Part of a small language model's weights.
Size: 4 heads of 32, MLP 1024 GELU.
Each number is 128 + 24 x the weight over its row's rms, rounded and kept within 0 to 255. Layers, rows and columns count from 0. Numbers have three digits each. The size before them is the row's rms in percent of the matrix's.

# layer 12 attention output (transposed), 128x256, rms 0.0429, rows 21-31, columns 0-255
089:165113122118090124146123115121079167106158145129163105141146157113157169141144070158097166137100140108133117138161132091108098106131133130165137186155139073113151135141130132153113144119137132120093165119123103127130097130085156115141126099118129120158141109151130096127116119115136123131186129134144118119153128129119143111139132085099101148133142109088094139106153116139108132095154111101097211130132107100104123153127143099138146139093150127128137100150126130186161119158152143098118131087140137105155145120087121128124111130139155154113112109130130144099134114086117119161114150113144141130118120115182078095108128127084140171148124124081117110111127156102173108112135119112116066125142150090097131179155162165141139124141138077105146159144109149088107133110173098
097:117086123110154137096092138155083149093129138138087109154095100128131114127134146121107121172121126127107186122135164130147133095115142064124149106117136151176111099123151099130108125175147122151126150161129147160156108117104186103128139117090167104118127149137102184113090128123146116114134101167130104093116100101108157078108121125102119115106147135152131114097150105151088124117120133110156130141113093096137097147163140161140116165134138178155135135112144128093107124157116137130170148156122113118133086133157118103152126160107129164117099152104111073133139134167103117139109108135155145114101116126170178149096098145164172141148093129152110123160147128129114126106148140108157104135149135152118147129076074140162141129191107116137155129156132161104113145119097143
093:169135095148081133111165125153090122117098110138147101123145104117129098113204117133099126112141098096173170141147152114090069098117123116171152147096101126125125114104095143128126118124165125114126140101118142134107081135141134147116150117128107103079113110137113133134177141077150115117158166140114173141117117132116142119110121157138159148079084131138145123138131143126137120115103091111158112131127096083158139131153091120149130111072139159159126138123101102108098106101129162137162098170123128104115091097158133090111135108119127093101131122168117132138137139121148133136126151130171184119138095161158131169105152152156087136090080103153130130086097117126131168182134130128140134173126129116155104100116119140163126134119138100161140149086112146157127116151105129
092:128124110084128087102167102136120136124172141147136145112117141088151109111141116100121187096141104087118109122108132088128122141149130121131165116108114124126135117157129143117110102119096168120108143124105133138115077139119166170109096106193103083137113141102094104121139151154122163157120107106157140095143180171164122140132121138116134115143120141152126167135163115121112140137136110065137121104128130106139154144128098116120131112138131159135132076112146088194163145189095117069126158128106140136110149126152136144094143127163114127125131135141122106104112099116138112127127092123149098083168111129123099106138114108140106128111144109135109089152106144108136112126125101115140167177067144107125084130116114178145092129080092094163157153142144124130142101082150145
096:119100147088119136114099156144105122110130128078158166123142145137112110115130122115091105134173134134162087154101115132135151107165143138138154096145151134120126167120171130128164115105118146112114141102120155086149084130102111121198128121121125089116155130116100099133192117122123137142106098141133119144141080098107123087151080101136114111143144113111113117091105154150123137150116126125131159116095172118127132129114095117150185116144145103142169141136108146100139138137138122072171138133078146124129137136115159148130089156124138129162163131099103110085116141173141124142136111102150153150115114109130123132104128116116091077123158110160086169096116119089169153131163145154094132137140135110084138114137145132151076142137144173127092104097081093106099150105106166
089:160143098161115130122148116163090115147127162103154101123118096147183050163132148137129092116150111134141104178093150126135099113144097099149161120139106132075128148079127134136106093156112113175102154135147144119140140114167117118080085095137120130124127132110099102103126149149123143105126101150132132131143138115134113095128131114113155123133161142121094102144129145135146151164127144127102105121145106107125094164143126121157126166103125143108075100126114148104157171111123131101057100123123097153088146108095138115117136124151127117169137117159140135108138183121107160112147106142127145116132145171150108085136121127144180149211084136147163125148113119139139171110101114132114138122077123174116145145153142116141148145134117105167132109122109094135150131153100156
098:156140102140210125131141130141163178144127114148124127183139143095136130127158164117118108129145116126130094137145117171130110153094082115148148136081101129077133186124132130149177123122124141140195170163146133104118085137167092105115129144128144130095106093145123149107144142095101136179132127129149204123100122138135130109170115144127123135116153145142115122109085114177147109157157199122133125097086157157108096102095115152161154129101126171141113145091132114145118133106119133142120120099125125102116115163145142131140141134107141112121149104151120114086099126122092101127140135117139122147113131146137147142166101148124184110097113147097149103127111132136145156147106139113153138091148136132151107164124139126153112114088118110152149113114098131089074145152127157
090:157085128136125141126114087110086157080091126118133117152148146118112180066117161088145081141143131164108173122164137148147112168111158127159105107136117129153139161128113098162106118106100107117131119149108163140137127096108153140118131154150169079110123118089102106105145127093117164120088117118113098131114120115128150143130124122165102160133125143120134167150107098148111138088151139097122093113120140113117121088137158145121144122173125178105142138124098133133085123153118135126094135126125118123126130143101119162114078190160146134164082104154132104170110119137165127123143078164097124117170173144105081105108168159140108100125116112123127167170109150105113119115129188128109156160150126153145111115107132145105136112141111131120153105142150109105121119073109125
102:113118154132151129124104145133136176175110086134095144133110125155113143109135114143147149087130175131074121106146123127143153122099145176115131140140151096110132135078135148095130148169177135130145132105125094071177090120129148171153121130162129135102079115137109104119076121117142147146133143118134100124134125154119149117130144149163156117158118123115185075136116141118092086111119111131114102101163135111115122165118117135098103131129138121162121122141126103145137103176111135123120132133147140158137139113131138139072124100112134119168069144118157155148133115110157167126137135112106112110120181148134101154143136147140107043095095112094122091075146129156133082092128132123138125140123084124148132154108126124134128146115146106114156142115137109090208113147095142
087:122128142121124142078081135101102107156139140131141064138123117116149144135134153126123137103151129120098087116181084102149159114110113122154136094122132137126150117132116127178133101086130134153141116099113123108136085151155143109147162146161085092135123155127133125098132103108149137139155176158136151085116131144072132134141092148139144122141121162122145119157056177169124097121119137135139116082181125127127116086132079085109145130163142134156136102080101086143169129120129156152113162156120128155110111118111128101147127110140160117153131111117160113120133109128135136151106105156090088159134149120138147121141112120142107126105150150120138104123129109169124106090121093114142130153109166158128071096109110072135162119138125110135116153084123095127096152116056119
099:161120169134150139129139136161095138137142111174114121122123118162112142130129080133119135096159092138132132112119135146136094121102102164137115164118128160120120101092156144122159156083161089117100125107124164101124120157111145130132125084170089126177107084153128096150086132126170099107130135087076160135133118109176154125109124129149142126130149150128095086152106134155103123148152152141089123110135086134158106066153133138113118127145147126146107171069115098163145170123097114110115110080094111143123112176133119105112152140141179156149130152110136160110171126103092112125114134146112095159139142170128109125138105121149159110099179141155153129105123107141117113139114102123142144098136126105146138097070112083106112139117108106161075157136128149112142107113130116
# layer 12 attention value, 128x256, rms 0.0293, rows 22-31, columns 0-255
093:120122148114086141140115102112118145128101070104202140144114142143106190145135119135118130126162135096153108167181129106132127151135135152130141141137133146110131117154163159138127129112142169121138131082127133143160112101139131128130097115117073111147173133127084130158190129124142126125117093098147111127081125084143126113112097094157075131133114178123108119090117120148144167116127147127144100134124146145170137114142105116139087141106044130133098160168172115156123156131161111127096139092079172154120115108092152142136128134135140125125132121155120171152096138152157103084119092149074127173131142099125118131112120147109103106148124150128098144100159130127148119074149144142063103124123141115139130125117108122125113132134135150133115108159090114107114101115144104
085:105134143123089099117095113150124128112119118162127156129105112144155153124120174152138153125124163144110103107133108128182138187103100110145099114143133104091128157133180137146122130102128150143136106137099129125120087071140143123135151116120147146156143174119121115145141102137120143173110117118169138130150096132108103134108113126107081129102127149078173086126092134140108153143177164119141111154154143092117113113091122147149126127123126119122152137126136121142175175154126105134190168103084120100134142153089153140118121104141118085191116150104126113124076086137113091128110086130104089135132138100164152107160091119135145121072115124118069120118146148105095142112129134110136113137183115079120109118113141122106107113143089114085135106133111153095119124103162132
092:117107126095173149116136127126143129094130128166101110110134106127093127127098130135124085123133136160155143121166115123099138114127094129113141109140123120138146152103139126154096095121133058116137107138127135147116140118150080116102090144132065159105114125158144155117130154116110140131123113136108083098121154164116113049153086148149160124128133117096135074114106100096155123121129089150104090127148128152109152157102138146111142173122103094120105123163118171089073131115149081140145131104116113078125153132131147095163143134149104093128103117132109130143164130124119184171146141153106166120089132127157144128114178128111135116124131119098154127115129105129176157124129136107113110151170086113134120125137176090125096084099134138146078106112091164116110166141165132
098:163150129181120139125142124108145142148131140131127138119145116110127119119114144146163172141129136149136165157122147108132139129086137115134154137150133137143108121124110112122134123125139100135108095156153109139144110137122117117120149120121120142161141147154133092146095169126111165180157096106131122117134150128137153162149127148098141140133109111138160138129118086160140127120122097116143169141106117151116131095118154083167115184124162115158139152086133107145130133118183145130144138098183115112122126132158114132081116123071097163170154116127193160123131145113152133109124170155122121144149160141146125154179146162124145152164123092140095144155158099138122125139109104088095139085094119124094164112122162133112168141094131128110127168121150149132146108102127000
084:104114145131122106115098101091117132114131115075075147145096148105092110125134102122127133099112184139147126074152148156150125129150112103140146094105115117095137146154158092152160170128124120063123146136120135144127124160120131182102130139103132082113146125172153116117137113081109120114107126139114146134166125119108131113129140109143126133117117152148137151114101098145071112179158150118107105131109132133129154137110098155099104130139122123152118173110126122106099141096138107095111136117098147141181122098105130138133127093150119108096143129132134142158125101148172151182138090084113144147124154080125161116131162140114084049154189139116110116172156115123120158119106156096111094121138122084092095135136131112122125107080151138095138155100121153103120127094144149
091:135144139124090172118108121137100098078091150122111106106108140184149145120116123135135125138139134117149127059114098128124117168148152115144128083142133128123098116119136098142134144135170165115149138091093119154139104137160156114168142160117193157106126150117128082141165075125155150124086108162137146160160101114172160113095152079161136100142123117143127116119136115127125105125083097109100091158107156116156086178116148132129151121098139121154088146138138180118120131149145110113136122124108150102118122150114137115110097107133083096123149157149173130155125085098125156081168094117158133121124140089125093119130099115095170138162109098131141122129101136130114120109136121111098133088077170127123103112115143120112167139137071114134131122144096125113161122122145125
091:121115089072119120164131158120134092104120101113160087143089125110108138100171118154101131081122123121113147146146129144116149152157124137108153121121175163111084148140145142134152099101148127134146158124132115138098122101134133106132163091102136140176154153132117169150161154106127108084145138151118126131083134129159131135155162148165095128093174132086128103098146132152160150123112123169099187149152096134115112164130112099091144151094133099109152110140197129116124121140148122142173117139124113130100129137122151093157127129132093166105130105157122131209159144099115143093132162120142097131094136093120141140114145116141113098160106109136173157149164123124122137135161120116141102139121063136109087138092144119107113152156149143116100129167109144151107115157128116
104:129118116085106152131145147117102112088149131100112140114148118069118120118144096131119125145138107120122111146125104159129115103112125128130092109116087154101151109101125160125079078127103102109143118144108155102079157108139155127127082104155069123168125167103143151102140092157131139131123153134122158155118134112112088110143075121088106109120124119116118161117188104125165095132108125119139137161100123148147135154131144094152169130149080166153081143124113165091161130085114117123125117143164113096099123191151120159171147124136142102128139161186125096090103094128138096114142171131160099127121100138111116140127162098145116153126142122159124107115094145177124147105152112097136187126134119164137117122132139110169146111118130113115129150128130155156090162142119158
086:135154113135128131133127137129126103118154146092141152095146135127122104109133094108137133126098109167196197111140107134152130184097133137149133164127156145101125144094154118114129062101101142154098115169165107123112078163104168159090152084158086119145145154116109143134145123150121156128094095118132070139158147117135142131121148110114145128188159124101125168105179102106149092129142112129110116118099132167130117157129165108148134096106129142127107152141136160129142155135098147128143118104084119101131156143119120149090103136121094122133091127180127092130126089143149175141177128135150102134102108105102095115151147125119124172150137131130130119080107181109134157141128160127126176134113087155140134114151162126145090095120105105110096145108143125109128129139140125
103:091154109141117147156124112164166133121149130118138113118145129107162127128123126154125108159112158136161130126170105136099105155115163122120103133172130085133123154138132131144187119161111098143130145150132103102096111078147132117152119109176149117090146119147140129058157127164141127114080095188129132185151152098155158137106104124148170152102127095140111133131131154118137153138136152135124119150134138142120151175135136159119129128089142118144144146174163166131127137078092116154099177142148113135092145115137102192149095114148112122135107140147131132145114110106176191110135117123138123106131075083102168103155160087140157141152105148136110096112135106131104136141111145161131149166149130141107135135160127125113126109158133120108107107172144126142137145182168157
# layer 12 attention query, 128x256, rms 0.0384, rows 32-34, columns 0-255
083:098109113123127088099134131140144147114156174112182128124140110151093144146143130118117163082137119106080152087112097085122093159130158137089108100136164120138115093165173149126185129116101117138111109100129077116116132160142134098156139097102147114095145100100100121133043147155112095115148135135107095159159128117115134116153103169104091153127106119163144131143145139146104120143141151139133106140122151099140112161123141155120124138132131126151138114086117141121103115154117135121152161121136095145130140078141115144145125125153160166140135122122096138143071074124127102115139168159140143132133096128128096154120135118119091105146110119159083179121120108184154145127146121122129148149124095151152151095192152132118172130163086096133114107104124136111151100161125140
087:098125124146125121122139152146139129165102143124171143152132112137072163115139100133175117104168094105100109118162126161126130107111141143082104122112145114137113125142157160126162133150140133123122131142098121111086098124140106109110176171074123079117128133068121121107135116137126122115177110087091121134132191147146144150139103152135098148153105104142110104117144114126165128150125140134139139161117179126136106132132127156096125132133075133143134107112099137130119119131115120113171103111116131116094069085123101177134128124128123125170172147117119166112097136120150140114117160145127153099124153133171114093123129154133135092105141164143117148110102102148167122119208116117116135164135090113118142117170158077091136121169056149152115128089127155120135104152116111
082:118133122140095150087122164130157180107104123121187126113141124109118146123067163135136118125143155124107118152111151107148092117120100160134116149167143167150150100146137104149104127125147130089125159136104127166172135090165116140092121132102116097114132154097152128153140173102120114110096123122106091148111141094136119112133158129107126138128127118110157061115178134141087147131180139132154130150090109121094101132119122092124120104174165140134156107158105166110138088091134127190109147114108134132118100123163076088156108125140148127175031103112094098134134139124129122133125141118101126123133129149109143180122090138130125129135090054125101116141154159174101138144144140130115138126129125107112169152156126134117103157128122128128141145131125133110138124138153137
# layer 12 attention key, 128x256, rms 0.035, rows 32-33, columns 0-255
076:143135140082138148160169157120145152143089111131095153122180114124154106167119111100166089154154156168140095142152114128137121121146141116142173144118135132121131079110086162140114173100132100114142110107147137096110164143154135126109124133180145176142103150145127078155095087090151099115126117092083172093089153118138093164072130116105130095121151134133121128125096084141124160119140149103139155105134131116146151131141101101147135147144162162126099122180125140142114095119130092092132134192130126123135152125114138117114138174092128173122125139106106090104109142125149135126130132128151138097090145143129109100109128145128147119111133138137118165156128139092127107152145130068143104193141134164153136100129132128088126122139112182098108152143142108110135146114120085
095:123112138114142131143112114122104078132098098111127097162173129094115086107125149128133122150096113162081175149122072128123149102136149103146069140166087134116119110117142071130136092146137138162138121118129164100154110107143160145130153128125096110131147111128097149119106151136144119130127176150139118107153108117148130120160119120140169133131108180171125080084120117157127152131135092127111128112132113124142125138079161115109143114159103146148137123127175156139083135149133134126127128129107129163158126153161108149143116150098148125100094153125149156139144114084137137176150123076148103197149069081125149127172158141135130115102081108125148144166080127158145138163080146119131101112121134137112128108122080144151120137093128140110104155127144119168165126096116128